{
  "d_model": 768,
  "n_kv_head": 12,
  "vocab_size": 8192,
  "rope_base": 760000.0,
  "qk_norm": true,
  "init": "uniform",
  "init_std_qkv": 0.018,
  "lr_head": 0.00384,
  "decay_fraction": 1.0,
  "decay_shape": "square",
  "dataset": "wikipedia_en"
}
Each number is 50 + 10 x the weight over its row's rms, rounded and kept within 0 to 99. Layers, rows and columns count from 0. The size before them is the row's rms in percent of the matrix's.

# layer 4 MLP down (transposed), 2048x768, rms 0.0217, rows 716-734, columns 0-127
107:39 44 46 57 56 40 48 63 45 42 51 34 44 44 65 44 45 44 44 42 51 35 50 46 48 50 48 51 46 52 38 56 50 47 59 41 55 43 66 61 56 46 46 47 40 55 71 29 30 59 51 66 47 53 44 51 56 53 56 59 49 54 43 50 51 47 63 29 41 32 75 54 38 56 32 44 46 53 26 32 49 52 44 49 37 44 56 43 43 69 54 53 33 63 46 59 54 38 40 62 31 56 46 63 64 55 52 56 54 63 54 48 52 36 45 38 36 50 55 43 62 58 18 35 44 14 41 41
100:63 76 41 34 50 56 53 60 54 59 56 48 42 51 58 43 60 54 60 46 60 63 65 47 59 56 45 60 57 52 50 47 54 62 54 50 69 64 68 48 49 61 58 48 58 29 27 46 35 32 40 48 44 51 52 48 62 53 60 51 47 51 37 48 80 45 34 36 42 60 36 53 54 42 74 50 60 55 52 19 44 34 68 55 57 39 54 50 32 58 27 41 49 54 55 62 45 41 40 53 62 68 50 53 33 41 57 66 71 37 27 55 40 30 48 36 45 48 42 47 44 44 62 49 46 75 52 44
099:65 40 32 62 55 51 66 56 51 59 35 26 63 58 59 54 38 37 37 53 51 44 45 50 30 46 42 60 45 40 40 60 44 56 51 59 54 61 51 59 44 31 50 59 44 73 50 53 46 52 48 67 48 49 52 55 41 42 41 45 47 49 34 48 40 59 45 44 32 60 64 21 66 52 41 43 42 48 49 54 53 60 46 39 51 65 56 48 51 52 59 58 46 51 30 39 62 55 51 61 51 49 48 43 28 56 48 56 55 62 60 47 50 61 44 48 59 32 47 54 77 47 50 46 48 67 47 42
096:71 61 55 61 39 43 52 43 51 41 47 43 57 56 53 29 45 65 55 66 37 53 51 55 52 49 44 54 64 64 46 52 47 50 64 58 49 43 53 29 56 51 57 44 44 59 65 46 55 21 48 40 50 52 46 53 43 52 70 45 47 47 62 35 51 46 42 50 44 48 54 50 44 59 49 60 46 51 39 57 46 30 46 42 59 48 49 46 49 58 53 58 52 48 44 70 55 35 46 39 52 45 54 50 53 52 58 58 57 52 46 45 52 40 47 48 41 44 47 38 50 41 39 44 62 45 50 54
099:58 50 65 34 59 49 55 56 57 60 52 51 52 49 65 42 61 55 55 40 43 39 64 53 47 43 50 46 44 60 55 45 38 48 54 62 44 53 29 55 44 51 50 36 46 48 49 61 54 44 47 51 34 60 38 38 51 48 32 67 54 42 43 49 33 46 45 32 41 55 56 46 75 63 32 44 44 38 41 61 50 49 57 51 48 56 48 57 35 37 38 54 44 59 43 43 55 38 48 40 66 53 35 62 47 40 39 53 46 59 75 49 50 47 59 40 42 38 53 61 66 57 65 58 49 41 46 37
105:49 63 28 42 53 61 68 58 59 34 66 63 50 67 48 51 53 51 51 59 33 50 48 55 56 51 57 62 43 46 49 40 58 56 54 55 50 51 42 56 41 50 55 38 58 38 63 53 53 54 50 60 45 39 30 54 39 55 56 70 58 64 43 59 48 35 44 49 64 62 46 48 56 61 51 42 66 48 45 70 53 50 54 52 49 55 35 50 49 46 28 66 54 57 35 42 57 65 40 47 47 52 48 33 52 47 42 40 59 35 39 48 44 62 72 58 55 54 54 34 62 46 49 51 45 50 54 44
104:66 46 32 47 52 63 59 31 43 32 54 65 61 48 50 58 43 41 65 47 53 53 46 61 40 53 64 37 63 25 46 61 40 62 49 50 64 57 47 38 70 59 62 64 47 37 45 36 53 51 42 50 51 44 49 60 54 44 58 54 37 68 51 47 62 68 55 59 40 52 60 60 39 48 62 43 41 52 53 58 32 57 44 52 55 57 51 47 32 57 55 42 48 52 33 44 33 53 45 56 51 62 38 42 44 65 57 52 24 46 60 55 73 47 62 79 50 48 51 44 38 52 50 55 37 64 43 58
105:56 50 48 55 31 48 43 37 58 27 38 31 54 45 42 42 49 50 31 45 44 53 51 71 56 46 52 70 40 34 34 59 31 61 35 57 36 67 48 51 43 56 62 65 43 48 57 38 49 40 39 41 58 43 52 49 57 60 52 53 53 55 50 51 35 33 47 63 61 48 55 40 61 56 67 45 43 57 29 35 42 55 42 51 44 31 53 44 51 56 53 53 51 55 54 50 57 57 44 53 52 44 68 51 50 44 53 33 59 63 52 46 59 55 36 50 51 41 54 59 45 54 59 46 57 43 48 40
100:52 37 43 54 66 42 47 36 59 44 48 40 46 46 39 51 67 62 47 43 64 39 52 55 64 47 49 52 49 58 54 62 33 38 38 58 35 64 40 63 39 38 52 53 58 71 56 43 45 51 41 27 54 62 65 39 53 66 58 52 31 49 47 48 57 53 63 58 52 48 53 61 57 41 39 35 55 57 51 53 39 43 63 42 37 40 42 48 40 42 40 51 42 36 54 40 56 40 63 59 53 40 47 50 46 43 56 58 48 59 47 64 55 62 32 29 64 57 53 51 58 49 52 44 60 53 46 45
102:48 53 58 76 37 56 46 65 41 72 54 29 52 55 48 53 48 44 48 41 38 60 44 46 71 50 54 40 46 50 34 60 40 52 36 79 53 74 61 65 55 48 52 28 48 52 52 66 52 52 48 49 48 48 54 43 62 40 37 59 54 42 49 42 39 60 43 72 40 59 57 45 59 57 54 43 51 35 76 58 55 39 41 52 62 53 56 43 41 41 63 34 63 65 41 51 46 36 53 41 52 70 35 42 53 53 48 48 48 44 58 40 66 71 43 52 48 61 49 54 56 69 49 52 41 43 66 60
100:52 61 49 54 39 56 38 38 43 46 52 56 54 55 51 47 53 53 50 52 58 59 52 51 59 48 40 44 54 48 73 32 57 50 56 42 66 46 38 56 75 50 53 52 58 52 37 46 52 53 39 38 77 47 47 63 55 44 66 66 32 60 47 58 51 51 59 49 63 48 48 80 55 53 55 43 48 50 38 33 40 73 45 53 38 51 42 67 63 26 49 61 33 33 40 48 62 39 68 45 50 52 58 37 51 45 48 57 32 41 52 52 46 54 44 37 38 66 68 58 43 54 56 49 51 46 70 65
098:55 47 63 46 55 45 56 57 42 54 54 50 47 66 57 58 45 47 65 30 32 46 41 51 55 43 36 40 46 44 50 59 45 60 53 41 62 69 52 58 47 50 49 44 38 49 62 44 46 63 40 58 40 53 29 59 54 49 38 40 22 65 49 40 58 61 61 48 58 37 43 68 59 36 67 50 54 52 46 56 50 65 48 73 51 50 41 61 41 40 61 64 46 58 55 62 58 43 68 34 34 53 55 55 52 56 56 50 51 33 50 36 65 39 33 57 62 56 48 44 30 38 59 40 72 60 48 60
095:56 45 58 54 35 35 51 58 45 52 37 52 44 63 60 52 59 55 51 42 47 61 63 55 51 48 45 61 34 71 45 40 59 47 54 44 67 43 51 42 61 51 59 52 44 51 43 40 39 50 59 50 46 66 40 66 67 43 57 36 48 71 54 42 57 41 43 55 32 52 52 66 53 53 50 30 55 61 32 54 55 35 40 42 63 42 50 46 44 37 50 58 51 42 52 37 42 44 40 58 57 42 55 49 42 41 22 48 68 58 40 55 36 33 57 48 63 42 31 52 67 48 45 66 25 52 53 46
105:56 37 63 47 51 45 32 56 49 40 53 32 49 47 65 45 51 49 38 52 50 46 68 51 64 38 56 51 28 48 38 28 36 48 29 48 48 70 59 41 51 49 54 55 39 35 73 62 57 57 55 54 37 45 41 70 59 33 55 53 51 59 58 48 45 74 73 67 52 49 42 67 51 66 51 63 47 38 57 45 52 34 64 68 53 69 52 57 60 63 41 60 45 52 48 56 58 54 43 58 51 70 63 48 53 50 45 50 47 49 58 50 35 39 46 61 72 37 52 47 67 58 38 55 55 50 53 53
101:46 50 53 53 34 52 37 59 45 49 52 50 60 35 45 46 26 74 39 60 61 50 46 66 52 58 49 66 31 48 52 42 51 67 53 41 71 48 69 61 60 44 57 59 63 67 41 56 58 46 52 33 48 45 53 44 46 41 52 45 60 48 61 48 52 63 49 35 51 58 59 53 55 46 48 42 47 56 60 50 37 51 55 66 66 44 46 49 43 51 57 70 53 56 55 52 46 58 58 51 38 52 53 45 35 36 48 59 56 61 51 36 71 44 47 54 55 42 36 54 43 56 62 46 33 54 51 49
101:69 45 53 42 40 56 49 44 47 52 26 49 41 46 43 43 48 44 54 48 65 53 64 49 47 54 47 50 46 36 33 43 46 37 38 48 54 42 47 44 38 38 63 60 29 60 31 44 40 53 49 62 45 49 62 25 56 44 49 69 53 46 37 35 37 57 38 40 64 57 52 51 58 60 51 69 53 45 73 34 51 50 57 52 45 43 56 52 44 49 51 49 63 46 63 63 49 60 43 57 54 59 46 59 45 41 43 46 47 49 54 72 63 21 33 51 40 60 49 55 43 43 30 43 84 50 57 38
100:69 45 45 56 45 56 60 50 57 43 49 52 66 43 67 46 47 63 70 33 47 48 46 37 44 50 55 50 49 58 56 53 57 56 73 61 46 49 64 49 37 51 53 38 49 70 40 51 59 49 46 42 52 55 54 32 47 52 39 64 45 67 49 41 45 45 66 37 35 46 43 44 56 35 60 37 54 64 56 58 49 59 41 58 30 41 66 62 37 60 46 47 53 67 45 43 64 57 36 36 65 38 50 58 49 47 47 54 40 51 49 52 30 59 40 46 24 41 56 35 51 61 52 41 42 62 37 54
104:57 36 37 51 48 39 49 40 52 63 51 50 56 50 43 49 42 50 48 48 45 72 46 50 35 50 53 39 45 53 43 50 42 44 60 46 49 54 60 37 44 50 60 34 46 56 42 36 49 25 48 30 41 46 60 53 70 44 59 47 33 50 53 39 33 52 50 29 31 41 29 38 44 53 37 55 58 65 53 61 52 58 49 47 37 42 34 43 29 59 50 54 52 63 38 55 53 55 47 44 60 65 52 55 56 48 48 47 63 51 46 49 44 41 50 53 46 60 67 45 36 50 37 68 35 45 23 53
103:47 43 61 41 75 52 43 36 51 37 65 51 45 55 60 69 46 59 38 51 40 50 46 68 50 50 60 23 48 52 39 60 44 54 53 49 62 56 44 36 37 53 48 45 60 42 47 51 44 40 43 61 58 62 57 55 32 67 51 44 37 48 35 63 55 54 54 49 49 62 68 41 45 65 26 42 44 68 41 45 46 48 57 63 42 33 53 44 41 55 27 65 53 60 61 55 44 52 51 62 55 59 27 43 53 63 52 58 69 42 50 39 56 50 64 62 53 50 70 42 52 66 51 44 45 65 61 58
# layer 4 MLP gate, 2048x768, rms 0.0234, rows 717-734, columns 0-127
097:54 47 46 58 49 51 51 60 66 52 47 36 52 75 48 70 47 54 57 58 55 63 42 64 66 50 72 45 56 49 36 47 35 48 66 56 45 34 36 65 59 69 44 46 64 63 83 45 44 51 44 32 46 61 65 42 49 46 32 41 41 54 55 50 57 54 64 47 56 38 42 60 41 59 44 54 32 48 39 41 48 68 67 44 39 57 55 45 64 64 52 67 59 63 51 42 65 39 57 63 42 38 36 49 45 63 49 37 53 66 65 54 55 63 53 59 49 44 39 54 62 42 50 39 49 50 59 29
100:41 48 43 33 55 50 38 66 59 55 55 69 48 52 46 42 34 58 47 37 37 56 40 54 58 58 76 57 55 56 42 48 67 61 51 61 48 63 39 54 59 43 37 58 47 40 52 30 58 75 54 51 43 51 54 42 62 47 72 45 46 47 48 41 28 38 46 54 49 59 57 40 59 50 61 51 46 48 50 29 33 59 58 49 76 48 46 50 59 59 55 57 43 42 62 64 55 65 57 67 46 69 40 64 31 54 46 54 67 35 61 55 46 56 51 46 48 51 53 49 48 54 43 66 33 39 41 51
096:40 49 53 50 54 56 65 61 59 41 61 37 53 59 44 68 43 53 59 36 47 51 53 45 50 53 53 48 40 56 46 41 65 59 43 55 52 59 67 51 50 28 39 37 62 54 58 61 46 45 46 43 37 51 54 36 35 55 50 49 55 44 56 37 61 48 54 40 55 34 47 47 52 49 29 39 66 41 41 32 36 39 46 57 59 42 60 42 56 46 51 70 40 64 72 45 52 55 66 50 46 57 43 48 55 52 54 51 72 31 54 60 60 47 48 37 52 40 61 55 52 49 53 55 47 53 54 41
095:65 41 53 58 56 60 44 39 35 48 50 39 44 50 58 57 44 59 47 67 53 34 44 24 48 50 48 57 67 31 49 63 70 47 23 54 53 40 56 44 37 54 52 46 41 57 65 62 49 57 26 53 34 54 38 54 43 39 46 44 61 48 53 71 54 51 49 50 45 41 56 42 46 50 58 64 50 64 31 40 44 42 48 50 47 42 58 47 30 44 78 44 36 59 60 53 51 45 70 52 52 53 44 58 53 62 29 51 54 36 52 67 41 52 39 47 44 42 61 45 42 46 55 32 47 59 47 50
101:55 37 43 48 57 43 34 61 66 51 74 37 56 50 33 64 47 45 56 53 62 53 81 51 58 40 60 45 65 51 42 61 56 64 58 38 55 63 44 42 63 40 47 49 76 52 45 46 42 44 50 65 70 48 49 59 53 52 54 55 50 62 46 29 52 36 48 48 39 69 46 55 60 46 34 53 53 49 56 54 60 34 45 56 41 42 56 44 42 63 66 54 47 60 52 57 45 61 39 34 65 44 46 45 52 47 22 47 72 58 54 56 43 38 48 46 41 49 48 39 58 47 57 53 57 44 50 50
102:48 64 56 43 33 33 54 54 63 68 45 44 52 45 36 58 54 50 63 53 56 52 46 38 55 44 58 55 57 49 32 43 50 64 56 84 27 53 56 58 50 65 51 56 70 58 42 57 49 48 46 57 44 50 60 45 58 30 64 23 49 37 64 42 67 44 50 47 49 51 55 53 63 48 43 44 49 72 60 49 62 51 67 50 69 52 56 42 32 43 62 43 54 48 64 48 59 45 40 26 65 38 47 55 67 55 23 52 54 57 52 41 45 49 37 63 43 59 50 58 46 12 55 38 43 37 56 70
099:59 55 47 59 51 47 49 50 50 61 51 61 51 37 50 57 52 54 37 40 45 40 42 49 51 60 49 62 44 28 40 58 68 48 44 57 42 46 52 61 50 41 42 62 50 39 48 63 57 37 45 50 48 42 58 51 49 51 53 58 57 68 38 42 46 41 64 47 48 45 50 58 75 49 44 55 47 43 48 41 40 62 57 49 54 53 58 51 41 41 48 39 49 74 46 61 32 41 28 55 49 51 47 46 58 45 48 19 74 38 41 46 51 64 45 53 41 50 58 51 50 46 43 43 48 43 45 70
100:67 40 40 44 46 68 39 81 51 66 45 57 40 62 41 61 39 42 46 42 63 67 48 45 44 68 42 42 55 40 45 49 59 34 40 64 59 55 64 51 65 48 54 66 64 57 53 68 55 73 69 61 56 56 44 56 42 39 52 56 49 47 38 48 60 46 45 62 52 43 41 54 52 47 46 59 70 47 37 53 42 70 54 51 45 54 56 48 85 56 43 37 47 65 43 52 44 59 42 42 52 30 55 49 50 64 59 43 32 69 38 40 43 40 62 52 44 38 47 55 56 55 37 67 50 53 53 26
092:68 51 57 44 60 49 58 48 41 53 47 58 56 51 56 45 48 21 52 46 46 44 49 32 52 66 41 35 52 52 55 58 65 49 32 61 39 41 40 49 34 58 54 55 46 60 62 38 49 46 66 60 55 39 45 42 55 48 48 41 60 41 56 54 55 47 58 34 89 61 39 49 46 54 58 52 45 67 62 47 39 42 45 55 49 50 42 71 47 33 48 45 42 42 57 64 63 43 65 66 47 58 55 46 64 58 47 51 42 48 49 45 55 40 70 52 51 43 47 56 49 50 50 62 53 42 62 33
101:52 51 53 16 45 66 52 61 61 52 45 50 55 58 52 72 67 60 71 62 40 34 44 67 43 56 55 50 55 33 36 50 65 57 40 39 45 56 54 45 44 50 53 50 35 61 77 50 51 42 55 43 56 37 41 54 53 37 56 45 53 50 60 51 66 43 50 53 39 43 41 41 62 48 45 46 38 68 47 60 47 44 47 68 49 53 48 57 47 34 36 46 67 46 25 41 59 42 67 43 43 42 65 39 62 47 53 44 36 64 58 45 51 50 58 62 43 54 52 43 50 58 50 56 60 62 48 59
103:65 52 44 32 57 51 52 53 50 47 52 57 59 60 46 76 54 34 63 52 39 51 37 55 62 39 31 72 60 45 39 49 72 68 56 54 48 34 52 61 54 46 38 40 42 36 38 49 45 45 68 52 53 53 25 67 50 45 36 55 41 60 56 45 62 41 46 66 38 41 44 40 60 54 40 48 37 65 62 52 33 40 56 51 64 39 64 50 42 60 38 62 55 64 54 61 55 61 49 40 46 52 45 53 45 35 57 45 43 51 43 52 52 50 56 50 44 53 52 46 35 46 50 48 54 40 55 43
092:49 45 48 56 44 51 58 60 56 39 55 50 48 51 57 55 36 48 53 41 55 75 50 55 46 61 66 44 44 57 45 59 64 67 46 40 43 59 56 46 56 52 31 34 36 35 55 54 34 27 53 49 64 61 55 41 58 51 41 38 46 33 50 39 55 44 49 58 51 47 42 45 48 49 54 52 56 51 62 52 54 58 59 56 48 36 64 49 42 30 60 50 51 49 44 61 55 42 49 62 48 37 52 81 47 48 43 65 42 51 37 61 60 48 58 45 55 57 54 49 43 65 57 50 44 41 51 54
101:45 59 49 42 57 49 40 48 41 59 67 27 43 48 41 47 52 42 63 41 43 48 41 52 57 45 49 35 64 53 39 47 52 49 31 52 40 50 41 54 42 47 51 64 60 38 49 38 54 60 42 54 42 31 51 44 53 56 56 50 53 44 49 46 79 48 58 57 65 57 54 50 33 55 64 32 28 40 51 52 51 45 60 49 21 42 45 47 42 56 49 60 51 47 59 46 70 48 53 62 55 47 53 56 41 54 64 38 40 61 60 64 74 56 40 57 55 53 64 60 45 64 58 41 49 41 62 37
101:52 56 49 43 49 48 52 45 46 55 44 49 47 59 39 59 47 55 60 71 57 30 62 54 36 37 48 56 60 53 42 50 50 54 48 44 60 51 60 54 50 45 52 48 62 59 80 56 65 62 42 67 34 58 52 40 36 53 46 35 59 65 51 33 58 60 60 57 45 44 51 34 47 34 42 39 54 44 47 60 56 55 65 34 60 52 48 59 42 47 35 41 44 54 74 50 75 67 60 55 69 52 52 48 37 60 50 57 54 60 55 51 54 44 20 54 46 24 38 56 62 51 64 46 36 47 36 54
099:34 55 39 54 54 42 42 50 62 34 57 41 40 42 45 49 31 54 28 39 51 40 51 49 52 47 51 30 63 51 31 52 39 51 47 45 40 50 57 56 38 31 45 45 59 35 55 55 41 35 42 72 52 47 43 44 62 42 54 44 58 45 60 71 63 65 53 42 60 48 52 29 46 36 53 52 69 49 35 53 43 46 58 49 45 59 38 44 47 49 48 53 35 60 61 65 35 42 46 37 50 46 58 56 43 69 65 61 52 42 35 40 35 37 60 29 46 44 59 48 49 39 50 41 49 44 46 54
100:49 63 61 54 47 63 51 52 65 53 57 39 47 55 54 57 57 60 53 40 54 66 48 44 57 20 46 63 56 44 35 46 56 57 39 48 37 41 43 44 49 28 42 52 72 62 63 61 66 54 41 34 54 37 41 71 39 50 23 47 46 58 63 72 64 70 42 52 52 61 46 39 42 57 36 46 73 47 55 43 56 61 45 36 59 59 37 51 58 60 53 41 57 53 64 53 55 45 63 75 68 46 42 51 42 61 57 44 52 45 70 51 68 53 47 22 40 38 55 59 46 58 42 49 44 49 43 42
104:62 50 37 43 66 69 51 48 45 56 44 49 40 38 48 57 76 44 51 48 63 46 26 48 47 46 52 60 74 53 39 53 58 57 52 44 34 48 37 68 44 54 27 45 41 48 57 48 57 49 42 73 54 37 60 48 32 66 43 34 62 60 43 56 59 36 49 47 58 62 58 52 56 53 44 55 51 52 49 54 44 55 68 47 69 57 59 33 43 58 46 69 45 46 55 66 73 57 30 44 45 23 55 54 50 57 37 36 26 61 72 41 65 48 53 45 66 39 62 53 57 32 49 37 62 46 51 47
101:62 46 44 42 52 50 32 47 52 56 49 47 56 42 48 65 42 53 51 62 62 49 65 63 37 60 44 54 67 56 49 53 60 43 59 52 31 52 53 41 55 71 63 31 44 48 45 47 47 53 42 27 74 46 44 42 50 47 70 49 52 53 63 39 48 34 61 41 27 44 73 68 48 49 62 62 54 49 48 56 37 40 53 55 56 39 61 49 63 26 43 62 43 63 39 50 57 30 64 40 60 52 61 57 56 66 44 50 46 54 43 58 47 37 52 61 46 69 63 39 50 33 49 57 42 60 38 47
# layer 4 MLP up, 2048x768, rms 0.0224, rows 717-734, columns 0-127
098:39 60 49 40 45 59 54 35 30 34 34 58 25 42 54 56 69 41 50 59 41 68 50 54 55 60 51 59 56 50 55 55 42 33 51 43 59 26 54 64 40 46 47 18 45 52 41 50 55 47 38 53 47 60 51 58 62 63 53 46 56 50 45 42 68 51 47 40 52 64 50 47 69 55 64 43 41 53 53 58 36 65 43 45 35 43 29 54 56 48 49 59 57 54 52 38 49 52 38 57 53 68 55 75 40 51 37 51 46 33 26 40 48 40 54 60 46 44 56 51 44 75 50 41 52 39 34 51
098:60 55 53 55 49 57 42 39 36 46 49 57 42 34 47 58 39 49 44 43 43 58 48 67 52 48 51 44 58 59 44 38 59 39 41 45 64 63 66 56 51 44 49 50 66 56 51 57 36 27 45 56 42 49 44 35 50 57 48 48 26 43 44 52 46 54 60 45 53 34 55 53 54 58 57 55 36 58 49 54 46 52 47 51 42 44 47 42 49 44 69 53 59 40 56 63 40 48 53 51 43 38 74 51 51 55 44 52 58 33 46 72 62 64 49 45 39 28 51 49 37 37 61 68 43 57 36 45
096:56 53 52 69 56 51 52 55 44 57 37 51 42 29 53 48 64 44 43 47 44 79 37 46 58 47 57 48 50 53 53 49 53 62 54 42 57 52 50 50 52 30 50 27 66 52 33 47 65 66 48 34 43 41 46 63 48 51 40 41 26 62 57 67 41 48 32 61 49 55 37 48 36 37 63 27 47 64 48 55 45 45 61 46 37 63 56 66 49 35 57 56 40 41 67 43 61 37 75 62 56 68 40 43 37 46 63 55 48 55 39 57 53 44 39 69 49 55 44 57 56 46 47 46 37 48 76 42
098:42 60 60 29 47 38 60 46 39 47 44 34 44 40 43 38 43 44 59 67 52 27 38 53 59 54 50 56 55 48 41 38 41 66 61 57 45 61 37 77 55 41 61 42 35 46 39 33 60 51 35 48 46 34 61 47 59 53 49 43 28 64 40 42 37 49 45 42 48 69 52 52 54 52 44 48 68 44 47 47 60 73 56 34 53 42 31 44 39 50 68 39 38 51 61 58 78 50 43 58 36 55 49 29 62 46 52 48 45 64 52 54 56 43 29 44 47 41 48 46 44 53 56 60 53 47 38 45
106:44 51 48 60 50 42 54 40 50 45 41 62 53 33 62 50 52 46 62 44 48 55 53 47 52 68 41 52 47 41 53 52 53 55 46 46 48 44 53 43 55 44 52 49 45 45 58 53 42 54 73 52 31 43 62 50 52 45 37 35 47 63 42 60 51 29 60 59 53 53 64 56 49 57 51 53 55 72 48 46 51 45 61 56 62 65 48 51 48 51 58 55 43 46 45 48 41 57 51 51 60 54 37 33 55 52 51 56 63 60 50 37 39 56 44 64 53 34 41 35 70 34 68 56 49 55 39 33
105:50 53 50 64 40 50 31 60 45 50 36 77 67 48 57 38 48 48 47 53 41 55 58 65 37 60 63 48 59 44 53 41 52 63 62 38 49 49 52 58 42 49 58 68 31 56 49 38 37 52 54 58 57 50 51 41 63 59 51 55 54 45 70 62 44 49 51 46 36 53 66 44 47 26 48 59 71 50 39 33 55 68 50 43 65 60 42 51 39 49 43 42 47 44 64 35 45 51 42 56 40 54 52 46 35 44 56 59 50 36 45 44 55 36 47 40 54 60 48 46 51 33 62 49 37 56 54 40
101:65 58 46 47 52 38 54 43 58 47 56 23 50 62 47 38 45 56 51 35 55 50 58 67 39 38 48 42 51 37 57 64 40 48 52 46 60 49 53 34 45 63 38 50 49 67 56 59 27 30 47 52 61 41 58 64 52 55 55 37 49 46 63 56 49 47 51 37 39 55 71 42 53 54 73 57 71 56 36 42 38 55 33 59 58 42 39 49 51 51 50 59 30 68 52 42 40 63 41 62 55 51 55 48 55 48 51 58 47 59 53 35 49 33 33 50 53 51 47 49 54 45 46 47 73 48 39 55
102:62 44 52 57 62 45 46 60 45 52 56 31 50 53 54 45 32 55 64 40 50 64 58 30 61 59 60 37 40 41 54 57 54 55 39 63 51 54 48 37 56 44 57 69 64 52 54 67 50 49 41 59 56 55 60 65 41 48 47 59 43 29 54 40 45 59 34 53 53 57 66 63 34 55 35 59 47 48 56 53 38 50 46 60 41 41 45 43 61 39 50 66 72 55 44 41 30 64 48 58 37 32 56 52 41 57 50 58 37 30 42 51 53 38 46 53 49 57 28 43 56 53 47 44 53 35 46 31
098:38 56 46 41 34 61 63 57 55 52 43 56 41 55 64 51 68 44 56 55 59 47 74 41 65 45 49 44 52 51 63 41 57 33 45 70 35 51 52 40 46 41 40 54 56 43 44 49 53 60 46 51 43 53 38 44 56 69 44 46 59 56 51 42 55 30 22 39 70 47 46 43 52 50 48 54 39 33 40 48 34 48 42 52 51 38 60 65 60 77 55 50 56 62 59 50 66 29 45 55 47 28 69 43 43 44 52 60 34 41 36 47 56 39 26 47 73 66 60 53 55 53 58 49 49 41 34 46
099:50 45 61 52 53 60 33 27 72 58 50 57 42 50 56 49 38 58 55 49 20 38 68 58 59 48 38 41 61 62 51 42 54 50 58 65 47 59 65 58 51 49 41 62 54 36 48 52 53 41 47 39 58 27 51 48 38 42 38 39 45 35 52 61 50 30 52 60 47 52 53 47 63 59 53 37 43 54 55 48 49 44 48 47 67 55 50 65 54 56 45 42 48 44 57 50 58 59 60 43 53 66 39 34 50 49 38 58 61 47 56 55 51 49 64 42 58 68 43 48 53 41 75 61 45 73 43 64
102:42 35 42 39 31 35 53 33 50 41 68 65 32 41 53 55 54 49 55 54 59 45 53 39 50 62 54 50 48 50 47 49 50 32 63 49 57 61 72 58 62 45 44 49 52 52 70 52 64 29 39 46 41 60 50 45 61 43 57 44 40 50 47 56 50 40 54 44 50 59 57 54 53 39 47 44 52 42 43 53 57 56 60 35 67 47 33 54 44 39 52 64 45 53 45 68 52 56 61 43 47 56 55 47 41 32 42 51 27 45 43 33 54 46 34 64 61 43 41 61 50 68 51 45 51 49 48 69
092:45 57 57 47 56 47 55 38 37 52 73 57 52 39 52 48 58 40 44 60 43 33 59 40 55 48 63 52 64 51 45 57 45 49 52 46 40 54 37 49 52 57 51 46 34 52 55 37 66 45 48 46 60 51 44 47 45 50 37 47 37 26 32 48 41 42 50 44 50 50 57 49 49 46 56 55 35 45 39 32 49 49 57 45 50 39 46 43 39 65 36 24 44 37 48 46 55 54 49 50 42 57 57 42 50 69 61 49 63 50 77 64 56 72 56 50 34 50 53 43 48 68 67 39 60 53 57 59
102:42 45 47 58 49 51 50 66 57 44 61 46 56 44 60 56 43 59 58 55 56 47 40 51 54 69 73 47 44 44 48 46 69 57 47 59 57 69 66 45 60 63 42 45 62 70 40 63 45 45 51 60 47 64 52 49 54 46 53 49 63 51 70 49 45 57 67 47 42 54 48 61 52 41 44 68 65 52 46 47 48 67 69 39 45 63 48 39 51 33 61 44 49 47 50 51 54 46 60 41 40 45 34 42 64 63 57 70 60 46 40 43 27 46 65 50 53 62 39 52 59 49 61 47 36 42 50 47
103:52 57 50 54 43 39 49 55 45 68 64 37 51 47 63 45 58 50 60 32 62 46 37 30 71 53 46 41 50 46 53 45 51 32 57 60 41 35 56 48 33 55 41 55 45 44 69 52 43 40 59 48 58 40 42 76 54 63 55 63 38 54 58 66 42 72 45 50 66 49 60 54 62 72 57 62 57 59 66 51 56 52 71 52 51 45 44 39 73 72 29 50 47 54 43 36 67 45 61 42 46 38 45 60 55 47 47 50 52 46 44 51 32 60 59 43 63 51 63 53 33 48 51 52 61 75 45 32
100:47 45 55 53 40 38 45 58 38 43 64 50 39 63 38 37 47 37 65 46 29 52 41 40 36 59 41 50 48 61 47 54 72 32 36 50 48 52 51 41 36 54 34 48 34 58 45 49 58 37 55 46 53 30 47 48 56 38 65 74 50 43 56 56 63 62 49 62 62 53 51 51 52 56 76 43 60 67 41 47 34 31 26 41 42 31 61 41 46 56 64 41 45 50 70 48 48 63 46 37 37 59 51 37 40 53 57 55 58 48 71 34 43 62 49 55 64 55 56 37 41 39 47 49 65 51 44 33
100:52 55 68 61 42 35 44 45 60 58 52 54 58 43 52 38 59 38 38 31 53 37 43 57 52 46 65 61 56 35 46 53 49 48 41 65 46 55 48 37 48 52 50 54 55 48 61 60 33 46 48 61 56 39 49 40 56 50 49 30 49 57 70 56 77 61 56 40 81 32 42 31 37 52 30 65 41 48 63 44 54 60 55 56 74 38 41 44 50 39 31 44 50 45 83 57 48 43 59 36 54 66 40 65 54 52 49 55 35 66 52 73 52 35 58 54 54 52 45 62 46 71 42 52 48 39 41 52
102:55 55 48 59 59 51 42 45 61 50 52 45 58 59 54 43 37 50 46 54 40 61 35 64 47 60 53 50 37 49 56 49 35 32 55 53 64 52 52 40 45 45 65 69 41 45 54 44 60 52 42 62 42 56 40 44 38 40 55 34 39 35 48 49 51 40 51 57 74 39 46 42 41 34 44 49 59 53 42 42 56 69 61 45 55 48 38 48 67 48 45 64 40 53 45 47 46 52 81 57 57 45 60 59 65 36 43 37 47 37 51 48 58 43 46 49 42 51 60 58 58 67 50 46 49 38 50 52
099:37 52 59 50 37 40 77 40 70 44 34 73 45 53 62 56 50 53 49 43 55 70 55 42 57 60 46 51 64 52 45 62 44 74 54 36 57 51 57 61 53 54 53 46 52 36 40 56 58 40 53 53 42 28 43 52 55 45 58 63 57 36 50 62 40 61 54 59 46 53 43 52 48 47 54 54 49 59 55 57 43 56 42 63 32 40 34 58 33 61 48 60 52 54 40 44 38 26 55 41 40 59 42 47 72 46 70 44 33 56 39 50 54 58 39 52 48 52 38 55 59 56 60 35 40 28 34 66